From a checkpoint of a small transformer trained on Wikipedia.
Size: 14 layers, MLP 512 GELU.
Architecture: learned positions, no biases in attention or MLP.
Training: a variant of Muon for these matrices, 96M tokens, 11705 steps.
Each number is 128 + 32 x the weight over the matrix's rms, rounded and kept within 0 to 255. Layers, rows and columns count from 0.

# layer 8 MLP up, 512x128, rms 0.262, rows 398-450, columns 0-63
[[157  62 126  48 143 139 143 139 123 154 152 102 131 104 125 114 147  80 122  89 167 104 137 110  94  95 101 167 123 188 122 110 225  76  62  91 116 168 135 176 132 102 119 170 111 184 141 111 131 167  79 147 227 171  83 126  69 165 179  55 129 110 122 255]
 [168 155 151 126 108 236 142 128 126 140 152 113  92 160 137 114 136 129 129 199 123 126 109 132 137  90  69  81 121 116 140 122 103 176 110  88  88 172 143 160 136 124 114 177 114 154 100  88 114  99 108 148 118  90 154  67 119 102 143 141 141  73 141 125]
 [140  94 120  98  98  88  85 146 206 149 100 121  86 185 179 155 181 120 126 155 131 131 174 141 103 137 102 140  67 111 152 162 138 155  84 103  97 103 123 117 108 132 132 100 141 157 124 152 126 133 168 110 107 120 105 135 152 135  89 105 143 109 119 161]
 [147  78 131 134 153 156 117 138  90 156 114 123 134 139 168 154 170 209  67 122 183 155 121 117 113 110 179 124 121 126 142 143 171  61 147  70 105 110 186 128 104  75 133 194  67 105 110 135 160  69 123 158 143 150 109 189 137 118  94  60 185  74 106 109]
 [ 99 151 136  97 149 144 110 135 153 129 138  65  92 115  70 166  63 142 135  73 237 101  76 114 169  95 135 143 121 197 194 100  84 157 113 108 155 122 155 169 149 166 157 125 128 155 126 146 124 123 162 199 124 125 153 164  73  76 105  75 106 144 111 135]
 [163 102 142 130  94 207 124 159  84  88 122 133 202  89 110 132 153 123 100 116 154  93 153 101 151 114 144 141 126 123 142 132 115 101 153 139 110 126 113 101  94 164 122 113 134 157 141  88 176 175  97 171 118 164 143 104 189  87  93 140 104 195 157  94]
 [139 169 151 124 106 127 115 184 143 115 101 152  99 161 164 138 134 154 105 120 183 126 161 133 114  60  97 152  82  72  99 100 128 123 136 157 100 104 120 106  82 149 116 180 105 156 176 159 140 158 128 168 119 152 148  81 169  97 186 155 200 135 153 228]
 [163 164 120 112 126 119 157 111 142 177 121 130 138 149  87 112 141 146  80 138 191 168  86 169 113 149 164  79 110 108  91 139 193 101 171 144  78 100 152 128 155  77  99 155  95 101  94  94 115 145  97 154 129 188 139 164 181 114 102  97 152 157 140 173]
 [ 96 111 131 128 149 173 145 151 123 123 166 150 182 142 123 170  80 167 117  79 172 150  81 131 180 146 168 148  87 131 107  55 143 130 151 127 131 113 138  82 147 126  77  97  80 154 112 173 156  81 157 141  83 119  84 120 164 153 142 127  75  58 148 137]
 [125 138 151 167  99 105 130  96 129 128 167  68 111 122  92 105 168  79 160  89 154 167 116 109 114 200 148  72  85 161 104  85 157  89 158 158 123 211 136 147 146  84 142 193 151  78 145 111 185  91 140 207 157 113 178 156  84 123  92 128 177 102 170 111]
 [144 144 153  94 163 151 120 173  92  95 140 115 144  98 104 144 157 131  74 165 145 106  84 119  97 119 184 126 147 141 119 140 106 113 187 117 153 124 118 153  98 163  89 166  52 171 177 156 128 129 130 165 154 112 144  88 126 158 169 154 100 138 113  82]
 [ 95 183 131  96 123 112  80 123 137  67 170 130 100 133 131 196 173 154 189  86 198 149 131  96 145 123 113 115 176 165 148 131  84 147 125 150  70 161  77  88 144  90  67 199 152  81 155 140 117 187  42 111 131 122 141 181 128  92 126 157  76 102  93 105]
 [132 149 147 215  73  74 139 104  84  97 175 170 119 159 221  83  83 122 121 178 155 179  90 131 209 131 104 110 169 112 114 203  97 106 157  77 111 189 106 140 127 170  88 123 123 105 135 199 186 112  61 133 149 168  85 163 124 149 187 134 110 133 125 173]
 [108 136 111  82 117 129 114 193 121 122 176 111 120  98 111 116 159 134  98 144 124 135 141 139  92 150 164 117 140 115  85 154 107 134 163  54 171 122 119 131  99 112  92 137 156 118 178  57 143 118  68 115 130 185 155 122  70 131 197 182 124 186  83 125]
 [149 165  20 183  66 156  73 145 100  95 112 105 177 122 122 116 103 147 118  90 118  94 121 135 126 137 155 141 152 156 151 117 141 164 163 107 123 106 156 129 135 110 152 108 153 124 107 140 148 108 121 111 129  98 152 109 104 109 160 113 169  85 130 137]
 [ 40 142   9 123 135 188 102  90  93 136  96  89 110 127  97 130 126 138 180 131 164 149 129 142 154 121 161 134  94 131 170 144  86 140 129  89 146 125 140 150 116 134 167 148 150 127 111 129 153 136 117 157 100 134 109 134 130 117 118 138 124 107 131 155]
 [120  65 109 131 159 188  68 131  72 189  90 119 126 125 124 148 118 144 133  86 102  98 143 154 113  87  86  65  97 186 186 126 107  85 117  65 118 160  92 129 207 136 144  86 128 134 133 139 122  91 143 110  81 145  96  63 138 151 111 173  69 124  72 145]
 [ 92 102 133 120 151 148 128 199  94 102 148 106 107 108 130 122 174 158 149 104 149 100 113 130 185 156 160 138 101 130  95  92 169 142 169 126 173 116 169 126 172 183 182 131 116 189 124 225 160 137 134  80 110  55  48 133 148 165  94  91 145  77 151 104]
 [ 65 113  70  82 153 176 109 131 151 132 126 108 152 133  97 180 137  85  93 126 143 124 140   0 116 173 111  79 133 125 126 145  93 144 101  59  58  91 179 150  87 122 156 142 123  92  97 122 103 145 115  95  81 138 164 167 141 117 124  31 119 115 195 143]
 [148  97 132  47 159 156 159 110 184  86 102 109 120 169 140 147 111  81 130 124 125 141 112 156 183 162 101 140  38 121 148 123 133 144  98 169 101  96 132 142 170 134 151 145 131 164 110  94 118 168 141 126 124 143 140 134  93 131 150 166 141 131 148 139]
 [ 94 132 182 112 107 122 114 137 109 133 111 128 127 125 109  83 135  94  88 162 128 152 142 114 102  79 111 101 110 116 143 202 157 144  87 140 103 145  77 161 142 154 207  92  81  80 137 141 164 108  92 186 102 145  96 117 151 134 108 118 164 168 200  97]
 [123  97 122 118  89 156 160 146  47 137 124  96 100 169 143 136 120 152 133 118 108 120 124  96 122 128  88 105 171  97 157 110 163 161 168 147 163 109 207 180 215  96 120 180  97 108  56 150  79  45 147 138 151 100  98 142  89  87 133  82  92 110  68 140]
 [ 94 117  84 210 154 151 190 159 146 144 120 146 152 113 142 116 158 126  78 130 102 111 179  87 133 176 113  97 128 165 143 114 142 111 126  68 151 149 113 120 115  86 142 126 149 138  79  72 203  94  73 141  85 112 140  93 138 145 145 164 110 202  95 146]
 [128 144 147 160 179 140  85 178 127  89 173 138 116  97 154 177  91 153 104 130 117 122  92 162 183 142 126  99  54 172 173 105 133 135 233 121 128 111 130 121 150 162 150 207  91 155 123 136 180 140  85  94 122 137 143 119 142 122 118 156 144  96 115 106]
 [141 139 104 115 133  92  98  89  76 178  89 127 125 141 189 142 168 180 122 160 192  81 118 115 124 145 132  80  64 112 191 133 155 141 119 148  84 111 128 118 126 118 106 165 110 118  79 120 115 188 113 156 116 153 106  87 128 107  89 102  53 124 192 130]
 [130 164  92  70  68 132  98 132 154 128  87 108  64 129 186 118 175  89 150 161 122 150 147 119 127 141 151 127 151 128  98 163 129 127 108 157 158 112 160 184 147 127 133 133 123 125  62 154 109  98 144 131  70  89 124 108 200 117 141 221 150  98 109 134]
 [128 163  80 140  77 140  99 144 168  80  91 109 108 147 144 132 104 140 123 145 150 148 149 113 186 136  81  69 136  50  83 119  88 134  80 137 103 166 173 145 116  94 125 173 155 182 182 160 110 101 138 112 140 136 119  97  77 139 158 190 170 132 110 111]
 [158 113 132 110 133 216 151 142  61 165  82  72 105  98 108 117  94 126 144 106 141 158 131 146 124 144 159 145 147 154  91 143 176  98 110 175 111 127 148  63 129 139  60 129 102 107 153  86 142  93 165 167  69  82  84 142 122 117 137 123 112 121 114 154]
 [108 132 160 112 140  66  72 123 138 120 153 141 169  84 119 151 117 175  83 162 194 154 132  66 130 150 125 150 168 145 109 134  48 125 176 134 180  96 105 151 114 124 104 107 156 123 150  99 130 135  80  93 109 141 120 150 141 148 124  91 158 115 184 185]
 [159 117 115 116 135 124 132 112 127 129 160  95 138 101 126 128 159 177 151  83  45 133 156 117 158 185  44  77 129 141 109 147 156 130 154 147 110 141 168 129 171 112 134 245 118 118 157 135 107 104 156 107 136 169 139 101 156 106 112 135 122 124 188 162]
 [147  54 143 136 132 175  89 124  79 147  81 137 106 153 126 118 139 142 149 141  90 184 154 137 113 144 136 112 111 148 153 150  96 169 125 150 115 143  77 133  96 128 177 122 122 167 148 156 103 161  94 173  93 185  97 123 182 102 175 141 105 159 128 117]
 [163 109 161 128 140  69  86 110 112 149 176 172 132  59 101 122  98  97  55 116 114 130 117 143 162 160 140 126 175 160 113 156  90 143 166 130 134 102 148 171 101 164 150 142 111 112 131 125 152 149 117 121 146 149 165 100 128 159 100 145 107 162 158 136]
 [106 118 145 212 150 121 134 149 116 108 151  89 134 131  90 130 176 122  60 147  90 114  79 146 140  92 180 141 166 158 163 163 155 134  99 159 129  46  99 164 180 103 140 191 121 137 105 161 188  94 144 102 161 121  70 148 205 144 213 102 153 153 163 157]
 [171 125  66 185  96 150  65 170 153 121  97 136  96 138 136 113 152 123 117 146 171  98 141 168 175 130 102 131 142 134 181 161 102 138 114 183  96  78 146 117  95  82 144  85 127 137 141 212 111 145  94 169 124 124 110 130 155  99 146 149 136 107  76 102]
 [157 106 163 138  73 164 101 186  91 109 148 113 119 224 141 151 140 168 114 134 140 151  64 162 107  98  82 130  91  98 119 114 144 159 119 108 120  33 126 132  85 113 179 180 101 169 168 150  85 172 152 221 181  55 119 190  91 135 146 126 116 161  92 178]
 [157 101 142 153 126 166 119  99 121 143 170 139 122 137  73 127 142 121 172  45 147 182 107 180 144 163 137 108 104 136 136  79 143 136  78 153 161  83 140 103 174 155 142 197 104 126 112 131 115 193 132 106 104 126 155  57 177 165 138 161 104  93 109 151]
 [ 87 146  96 180 121 187 113 107  61 134  94 133 149  98 185  84 108 166  89 113 120 219  93 147 130 140 122 140 175 128 174 172 146 129 103 149 134 113  43  89 140 128 151 129  86  91  87  89 171  77 135 127 129 112  91 111 125 118 134 127  83 124 113 132]
 [173 127 154 123 166 147 150 136  64 144  79 104 133 148 106 101  89 151  99 137 126  45 135 182 128 165 151 113 117 130 164 174 146 142 180 110 137 131 142 135 147 153 125 178 193  81  87 135  90 122 111 148 115 147 128 115  99 113 108 147 128 161 212 163]
 [157 135 147  91 136 112 166 150 199 116 115  94 148 120 178 110  81 171  65 211  63 141 105 110 111  95 184  63  85 111 185  91 141 184 133 120 122 183 204  76 127 131 162 199  92 115 133 138 135 140 163 185 128 120 155  31 145 130 128  96 197 109 157  97]
 [126 144 184 169 120 137 147 106 129  77 168 113 135 127 128  97 129 176 174 133 153 174 184 138 141 135 132 102 160  95 133  90 104  90  80  96  87 141 101  93 149 168 101 108 112 156 128 182 221 129 106  84 154 188 128 210 154 130  82 148 134 107 100 210]
 [ 77 126  95 143 126 126 125 141 142 187 109  71  75 134 135 141 178 112 128  92 234 104  98 122 179 145 104 157  93 117 119 131  70 150  96 151  92  59 139 109  79  91 172 147 157 105 108  91  95  79 196 116 147 161  88 128 134 121 148 137 132 107 162 147]
 [128 102 185  95  88 141 105 165 136  54 113 125 189 140 121 199  90 155 103 189 137 102  56 131 113 120 102 146 118 106 112 106  86 104 109 121 163 170 175 131  41 185 106 131 129  88  95 100 160 131  81 193 147 152 151 155 201 118 195 137 135 179 117 120]
 [ 99 164 130  94 131 108 113 113 122 119 113 121 187 140  82 128 126 100  70 107 196 178 130  75  96  36 109 129 135 139  91 110 186 174 194 125 164 109 172 101 116 125 151 100  94 109 164 164 133 162 141 142 127 105 206 122 189  89 124  66 141 109 124 130]
 [107 154  99 206  92 151  83 116 157 207 169 116  81 107 130 101 118 121  94 130 125 162 126 125 113 120 121 179 119 125 115 121 131 104 140 121 152 150 113 139 182 102 108 132 171 137 127 122 105 107 109 111 133 129 190  78  93 148 133 157 128 130 181 117]
 [ 92  92 160  72  89 104 110 120 139 150 131  98 107 102 178 128 159  88 102 140 139 130 124  48 136  96  80 151 125 152 167 191 134 151 150  73  87 135 103 150 122 156 187 123 182 137 100 174 125  67 159 125 152 198 121 137 193  86  76 126 138 130 150 210]
 [178  93 175 107 122 112 132 138 143 144 120 134 188  98 186 124 157 115 103  89 157 145 112  61  94 136 142 107 156 129 185  95  88 172 111 163 139 140 140 157 113  81 176 148 151  78 120 119 144 126 165  98 114 110 150 158  97 170  85  94 193 150 170 120]
 [147 133 170 111  84 144 137 117 107 158 161  86  99 134 146 111  78 173 111 167 154 127 155 134 172 113 120 126 114 143 146 133 158 141  46 114 162 202  99  93 103 114 128 137  72 122  93 184 171 145 158  98 153 153 117 180 100 194 159 139 131 110 172 134]
 [119 130 165 128 107 134 127 146 145 147 107  98 132 143 135  36 121 152 157 158  99 133 141 128  81 115 126 119 170 110 189 179 164 102 126  86 100 155 136  93 109 129 181 106 145 129 121 155 122 136 102 129 126 180 156  98 130 128 160 173 119 136 142 127]
 [126 176 106 199 126 133 147 134 146 165 157 176 123 127  95 110 167 115 102 130 159 102 137 141 147 162 166 115 129 160 120 135 142 108 185 136 129 128 160 117 124 141 155 148 155 122 128 162 107 145 111 131  69 121 179  80  96 127 168 140 186 117 169 152]
 [118 135 130 111 119  72 145 175 132 123 201 179 195 189 127  85 161  98  70 184 124 172 109 168 172 119 136 147 141  97  91 201 156  84 136   7 124 169 108 112 106 132 115 152 141  93 127 109 112 135 181 116 159 177 124 192 176 137 194 131 149  55 131 131]
 [144 145 105 149 128 143 113 111 101  84  87 179 150  93 109 114 110 164 129 135 177 162  78  93  92 155 192 149 142  63  82  82 132 145 114 189 146  78 147 113 155 155 121 102 122 148 114  98 179 128 126 101 128 190 161  91 132  98 102  68 117 117 185 135]
 [107 201 122 107  22 108  95 121 222 136 148 123 110 145 155 136 130 139 147 102 163 113  54  89 106 117 130  88 134 156  92 135 138  86 145 147  93  61 137 143 141  96  71 150  82 156 134 175 110 130 123 145 116 118 209 104 128 101  84 157 166 172 123 137]
 [114 237 133 101 156 201 123  62  87  78 100  80 158 136 111 110 119 113 103 162 173  70 143  92 219 114 123  91 135 135 113  92 121 118 158  78 133  98 148  64  99  99 126 148 130 172 127 156 167 108 116 210 104 150 106 149 123 120 167 118 173 138 255 115]]
# layer 8 MLP down (transposed), 512x128, rms 0.225, rows 398-449, columns 0-63
[[109  44 101 131  93 157 151 148 104 134 106 146 124  74  97 166  82 122  90 132 164 109 125 141 157 105 103 114 115 106 136  62 128  84 120 165 155 153 224 157 132 160 122  76 158  98  48 133 169  75 173 118 152  78 111 131 165 162 145 132 164 156  99 118]
 [137 133 140  90  96 134 177 138  61  81 160 136  94 121 136 164 153 104  95 166 126 130 135 128 156 170 121  95 132 132 185 140 125 108 167 109  76  71  72  87 144 128 135 122 186 127 129 121 142 174 100 116 125 144  89  67 150 112 165 160 139  83 109 105]
 [163 109  97 171 130 151 122 114 170  97  70 116 170 111  61  82 165 109 134 135 140 103 100 135 120 127 107 142 117 124 158 147 105  86 109 121 152  89 134 139 147 149 116 142 114 121 142  92 187 115 152  99 119 133 104  75 162 114 123 148 141 141 132  94]
 [147  76 102 111 172 185 121 118 185 101 185 120 222 197 181 141 117 159 216 121 152  87  96  91 116 172 103 152 109 150 145 188 132  72 172 150 123 132 150 162 121  98 199  85 147 126 129  81 133 132 132  40 170 123 118 109  87  79  56 103 153 121  83 166]
 [121 110  87 158 180  27 122 133  89 169 138 119 181 108 128 133 159  69 131 127 137 170  90 136 119  88 127  75 136 144 142 125 102 125 128 141 140 156 168 106  65 138  97 142 186 142 145  97 164 124 182 126 160 103  89 169  83 137 119 151 122 163 152  54]
 [114 127 146 118 174 164 133 147 106 100 126 129 105  74 125 155 132 128 145 128 184 139 133 130  68  90 136  77 150 139  94 187 183 132 120 118  73 133 166 125 125 119 130 106 128 103 113  98 129 115 176 147 141 115 124 113  97 124  87 162 213 126 159 105]
 [137 149  91 167 194 123 166 114 122 133 121  85 109 122 144 103 172  64 123 117 117  80  33 120  91 145 198 148 138 124 158 174 105 148 115  78 118 131 135 145 140 116 114  63 147  94  61 155 128 142 124 102  66 118 173 167  82 112 115 118  86 106  82 140]
 [137 119  96  99 133 126 166 108 144 133 159  80 117 134 100 125 153 154 137 145 123 122 139 122 143 109 119  95 164 157 124  51  88 143 165 147  70 107 147 145 128  93  77  98  91 138 148 143 144 131 109 112 145 163 149 134 137 144  70 152 141 145 129 144]
 [117 182 158 117 168 119 164 119  81 139 153 118 128 101 128 127 122 137 100  87 148 139 103 118  97 117 121 132 169 145  66 126 180 186 160  95 143 155 148 138 129  97 112 107 103 108  80  95 131  94 155  83 168  52  97 141 149 129 131 189 107 127 160 141]
 [135 105 104 157  86 137 103 135 146 214 148 184 134 138 107  64 114 144 151 121 101 143 146 104 147 199 139 149 112 139 185 114 111 100 144 210 142  76  26 159 139 127 115 152 139 105  98  89 152  93 123  86 173  95 194 168 141  86  92 107 128 130 177 112]
 [116 153 144 149 172  85 168 158 142 101 118 143  62 196  97 137 155 176 151 125  54 147 144  39 173 103 175 156 145 184 121 119  82 126 102 154 114 121 128  98 181 135 102 100 143 110 154 113 123  90 107 126  96 119  86 157 115 124 179 139 208  91 116 169]
 [171 130 105  77  70 128 130 149  76 159  97 152 180 128 123 106  96 143  81 148  95 142 164 129 129  73  70 162 149 110 203 177 178 134 141 199 156 163  87 122 114 174  99 169 104 160  86 155 196  93 124 125 114 133  79  69 125 128 109  81 210 182  99 155]
 [ 89 142 157  68 108  50 197 142  85 109 151 118 140 134  97 139 114 143 133 112 117 137 152 139  85 115 147 118 122 125 107 116 162 110 118 102 121 143 164 142 101  99 134 106 140 144  81 137 108 123 179 129 124 112 172 185 143 130 161 165 163 127 106 140]
 [164 110  82 123 103 161 114 127  27 145 127 113 179 140 104 187 162  94 123  77 187  93  91 136 106 162  94  92 122 155 160  98  96  91  97  96  77 145 150  90 100 179 112 113  67 118 132 112 135 121 108 141 126 146 146 156 104 113 212 126 103 114 148 134]
 [100 138  83 180 102 129 157 138 155 123 136 161 139 134 170 164 112  79 116 129 138  86 164 142 102 173 121  90  76 186 166 114 151 169 120 132 103 119 154  81  67  91  77  89 156 117 125  99 135 100 141 109 106 112 129  90 135 150 120 138  94 145 168 152]
 [ 92 140 168 118 107 154 120 190 132 120 161 134  81  82 119 190 105 141 115  46  90 107 193  87 161 102  89 180 137 107 189 101 101 152 120 145 138 130 111 124 103 130 118 122 106  95 180  83 131 103 105 119  57 131 101 160 148 140 187 120 143 176  62 134]
 [145 121 195 136 132 109 112 137 135 114 127 179 114 117  87 104  88 118 154 159 134 111  88 164 102 125 126 162 108 155 124 120 241  62 135 159  96 126 208 109 159 127 115 108  27 104 149 161 121 152 151  85 105 139  95 117  52  80  44 129 143 126 139 100]
 [118 204 147 114 168 159 168 125 105 146 155 159 180 108 137 144 152 105 122  65 146  88 115 123 145 129  76 147 167 123 129  75 153 107 153 112 112 123 177 117 136 143 109  70  77 174 130 108 173 132  67 151 131  98  90 129 117 108 144 137  96 153  85 159]
 [176 133 138 150 134 107 103 188 182 177 122 112  87 148 124 123 128  99 128 137 145 154 140 169 134 144  84 159  86  95 110 135  35 144 130 135  80 176 135 128 159 168  72 123 157 124 198 120 134  47  99 134  90  73 152 158 165 153 203  77 187 138 145 160]
 [146 150 133 129 139 105 120 116  86 132 108 135 133  90 110 127 125 118 124 148 126 167 118 158  89 108 137 162 174 145 103 128 156  85  92 185 144 183 108 118 116 159 141 132 197 108 146 124  99 127 109 124  73 134 170 131 113 129 108 177 130 103 129 152]
 [130 156  86 199 132  98 171 108 125  95 129 117 112 115 168  95 159 136 151 120 105 113 105 135 151  99 147 125 170 141 122 110 142 116 143 113 143 171 165 170 137 148 105  83 158 115 123 102 119  82 148 155 114 152 122  47  73 137 115 167 141 129 117  59]
 [ 96 144 153 111 162 142  62 135 105  52 158  65 164  94  74 173 119 190 116 134 135 165 128  95 148 132  84 108 111 111 102 101 142 148 134  46 113 119 108 110 128 171 145 191 147 116 159 108  83  98 141 131 187  86  93 108 136 108 164 171 124 136 121 158]
 [ 98 155 129 155 197 105 113 158 102 145  73 130 215 104 144 120 122 116 198  73 162 115  71  62 147 249  78 182 130 153 138  99 110 129 103  62 169 208 193 129 168 130 146 134 173  98 102 112 147 102  72 122  64 129 139 107 149 142  94 163 103 178  99 124]
 [152 121  91 117  51 162 119 164  87 131  84 175 121  83 113 156 143 133 111 103 101 171 181 116  71  85 116 127 135 112 145 177  94 139 151 125 169 182  55 151  93 162 178 159 155 138 135 146 123 150 171 135 120 105 133 123 149 100 172 180  92 105 115 130]
 [160  98 113 168 154 155 112 104 105 101 132 158 125  93  89 187 147 111 131  68 103 108 135 110 153 119 130 165 144 119  79 150 166 118 149 144 159 145 114 153 127 140  94 151 125 127 145  92 145 114 111 121 141 118 101  79 110 127  89 114 134 117 137 126]
 [104  96 167 139 191  58 128  90 201 168 166 102 111 117 151 189 163 110 114 107 122  92 176 137 185 187 168  59 130 193 158 142 137 127  95 153 153  90 173 176  71 141 132 124 121 103 191 100  41 151  58 146  89 170  78 170 176 189  88 215 176  60 170  96]
 [142 133 118  87 161  10 143 121  82  88 156 141  97 108 157 138 141  88 172  84 132  98 109 110 145 168 183 124 122 177  50 120  96 174 125 132  94 124  87  93 150 170 163 124 139 108 120 120  84 110  81 107 154  99 182 110 107 141 152 177 133 105 177 150]
 [153 114 147 138 129 133 180 113  90 109 139 120  59  94 146 150 144 142 165 124 153 133 115 120 155 121 114 136 136 143 112 104 205 130  96 163 120 219 143 117 121 146 105 121 129  82 134  94  74  71 111 150 107 150 147 145  87  99 148 156 148 120  72 110]
 [127 151 126  87 122  64 178 141 137 119 167 129 129 119  80 134 127 111 194  95 114 140 142 151 106 157 121 160 154 160 148 112 203 132  96 127 114 155 109 106 133 133  95 182 163 164 171 148 159 140  63 159 109 131 110 123 102  94 140 136 141  91 233  94]
 [155 143 143 138 169 117 120  45 124 162 184 142 116 217 118 208 126  41 113  72 167 124 170 112 121 165 111 128 105  85 128 152 166 108 131  47  89 109 153 167 123  95  89 114 160  64 181  79 206 162 165 194 191  77 112 154 129  86 112  95 159 150 145 134]
 [126  92 155 145 103 157 112 140 169 170 104  42 121 125 116 135 133 145 100 127 136 154 127 160  99 131 167 152  97  65 132  98 111 114 152 162 158 174 187 138 125 122  64 163 116 163  67 172 106  96 116  92 130  89 109 188  96 104  90 149 124 123 128 123]
 [106 144 170 135  92 163 136 150  85 102 105 179  97 155 160 142 134 113 109 116  57 102 164 146  73 132 123 126 171 109 160 121 129 166  93 103 118 139 170 135  93 175 101 147 200 129 145 130 125 161 102 112 120 137 114 106 113 147  74 165 108 163 119  25]
 [122  99  76 102  88 131  76 108 180 131 100 145 174 163 145  84 113 152 103 130 155 119 110 134 151 174  73 116  95 131  83 120  71 205 135  86 144  93 100 141  71 115  95 116  74 169 119 132 110 146 146 173 180 101 177 119  69 137 118 129 103 169 109 128]
 [147 140  79 123 131  62 160  95 150  70 134  88  74  94 154  91 123 182 151 154 149 155 112 141  99 143 122 141 128 123 128 168 139  92  95 178  88 142 137  80 141 119 140 100  83  85 146 137 136 126 128 104 149 145 144 106 137 162 153  84 131 108 108 129]
 [159 168 162 111  96 114 204 188  87 203 136 105  85 136 134 194 125  73 149 164 129 110  61 139 104 129 174 117 168 194 125  61 120 156 114 163 104 160  95 106  96 105 179 101  95  83 124  51 101  91 152 105  89 105 141 128 115 110 146 108  94 153  91 176]
 [206 131 167 133 151 112 167 101 135 118 132 172 152 127 117 133 114 120  89 131 132 133 127 141 159 155 191 111 178 152 132 155 165  79 164  98  88 183 179  57  97 107 125 136  97 122  74 133 111 136 105 152 198 107 150 128 102 116 131 160 131  93  79 133]
 [ 95 113 121 108 151 140 175 160 146  55 193 179 117 130  85 100 119 108 122 185  78 147 161 162 129 122 151 141  93 160 109 141 121 126 117 162 112 143  95 145  91 148 169 163  84 141  55 119 129 118 154 138 117 137 105  81 144 151 131 121  83 167 150  83]
 [178 144  76 157 101  94 152 160 100 184  69 154 149 137 112 152 128 117 145 125 138 142  65 118  94 125 144 105 117 156 139 128  77 109 136 143 134 124 108 136 106 110  91 135 138 133 158 132 137 149 101 120 133 128 154  72 148 145 143 103 104  75 126 152]
 [147 171 102 131 133  66 127 200  71 127 122 131 169 144 181 107  49 238 102 180  69 127 114   0 177  90 141 128 118 159 122 113  93 112 129 110 118 173 164 171 131 185 168 165 130  98 106 174 100 179 187  79 111  51 123  61  89  85  60 152 150  85  77 185]
 [200 145 122  86 132 125 201  88  60 147 164 171 100 133 115 141 125 133 124 114  92 129 173 166 139 101 132 100 139 131 148 115 166 118  97 140 128 153 137 143 123 112 179 142 115 125 125 127 109 112 122 129  89 180 124 159 138 133 107 140 143 119 141 115]
 [110 131 101 162 168  77 122 143 173 148 135 131 168 186 141 159 114 152 176 138 136 142 136 112 220 214 124 160 149 134 106  96 129 179 130 133 184 154 192 116 167 104  82 158 116 166 143 132 169 157 146 124  81 134 104 118 192 173 141  74 150 124 132 133]
 [ 92 153 114 114 144 113 189  63  72 167 113 114  99 107 156 167 124 133  33 145  85 106 151 132  87 125 107  81 119 130 113  80 241 103 138 158  94  96 190 127  76 175 114 170  88 142 185  46  68 145 117 129 183 184 146 168  64 118  67 155 109 137 131 125]
 [123 155 206 103 133 164 156 103  87 116 147  87 156 156  67 166 141 123 117 131 169  69 117 116 166  68 155 130 142 134 102 134 125 106 170 152 103  71 163 132 152 116 157  90 104 166 137 137 118 115 179 106 115 105  75 159  99 127 115  85 122 160 135  65]
 [ 96 105 162 152 114 170 139 139 136 128 109 120 132 149 112 115  86 120 112 140 120 131 145 125 150 165 142 119 109  98 128  98 119 110  99 108 168 106 136 140 110  85 163 143 111 132 134 185  97 125 136 143 103 138  85 134 117 130 133 118 154 143 122 153]
 [156  93 106 102 138 134 104 155 178 118 120 188 169 123 128 122 185 115 156  89 115  96  57 121 156 107 121 177 104 154 115 108 143 155 116 149 115 104 138 172 108 124 117 154 209  98 123 165 153  79 107 147 123 151 112 130 100 101 144  99 159 106 156 129]
 [159 145 141 103 130 159 143  85  70 113 127 145 148  81 160 119 118 220 135 188 181 114  99 121 172 149 120 164 127 100 120  98 197 126 116 130  60 133 199 187  72 139 199 175 119  96 111  97 136 127 118 103 145 120 158 115  97  90 118  91 150 163 155  69]
 [133 130 130  82 142  96 165 155  82 114 161 161 171 123 138 112 135 121 146 131 108 114 122 138 111 138 140  86 176 126 174 119 173 123 123 123 152 146 177 155 127 128 137 119 126 144  97 109 140 167 124 145 125 137 113 200 141 111  84 146 143 164 134 122]
 [142 124 111 130 113  97 113  81  85 121 128 178  90 111  84 124 116 116 136 101 132  89  97  94  99 149 139 121 123 140 107 127 124 152 136 140 119 121  62 140 131 168 118  91 161 129 158 203 192 120 139 114 106 109 140  83 108 124 165 133 129 131  91 127]
 [115 127 115 148 152 160 101  99 156  89 125 141 155 140  96 111 158 137 141 131 121 113 137  76  96 103 130 144 111  81 159 116 133  85  84 117 116 120 137 133 112  97 111  94 115 114 104 116 113  77 153  89 181  95 132  90 149 163 124 108 158 129 119  88]
 [108 153 134  75 135  15 105 137  73  84 171 116 108 113 146 136 102 116 128 136 127 147 189 143 121 127 124 127 137 128 139 107 192 154  74 137 127 146  96 152 176 140 125 119 152 157 113 103  98  91 113 133 141 131 146 195 146 133 130 173 148 153 183 130]
 [163 149 117 119 152 126 204 139  84 182 164 150 162 130 133 132 130  44 124  98  63  95 185 144 103  35 152 182 151 107  83  69 116 109 156 132 152 151 157 133  81  83 168 118 133 167 118 118  95 108 140 113 150  99 133  82 127  86 116 108  89 198 122 145]
 [176 114 103 172 124 152 118 116  96  83  79 165 143 128 125  72 103 127 150 105 107 111 122 128 142 127 115 197 151 148 121 126 131  82  90 117 114 139 156 137 143 125 149 156 195  93 108 135 131 105 113 148  91 117 126 154 104 153 193  85 211  80 157 148]]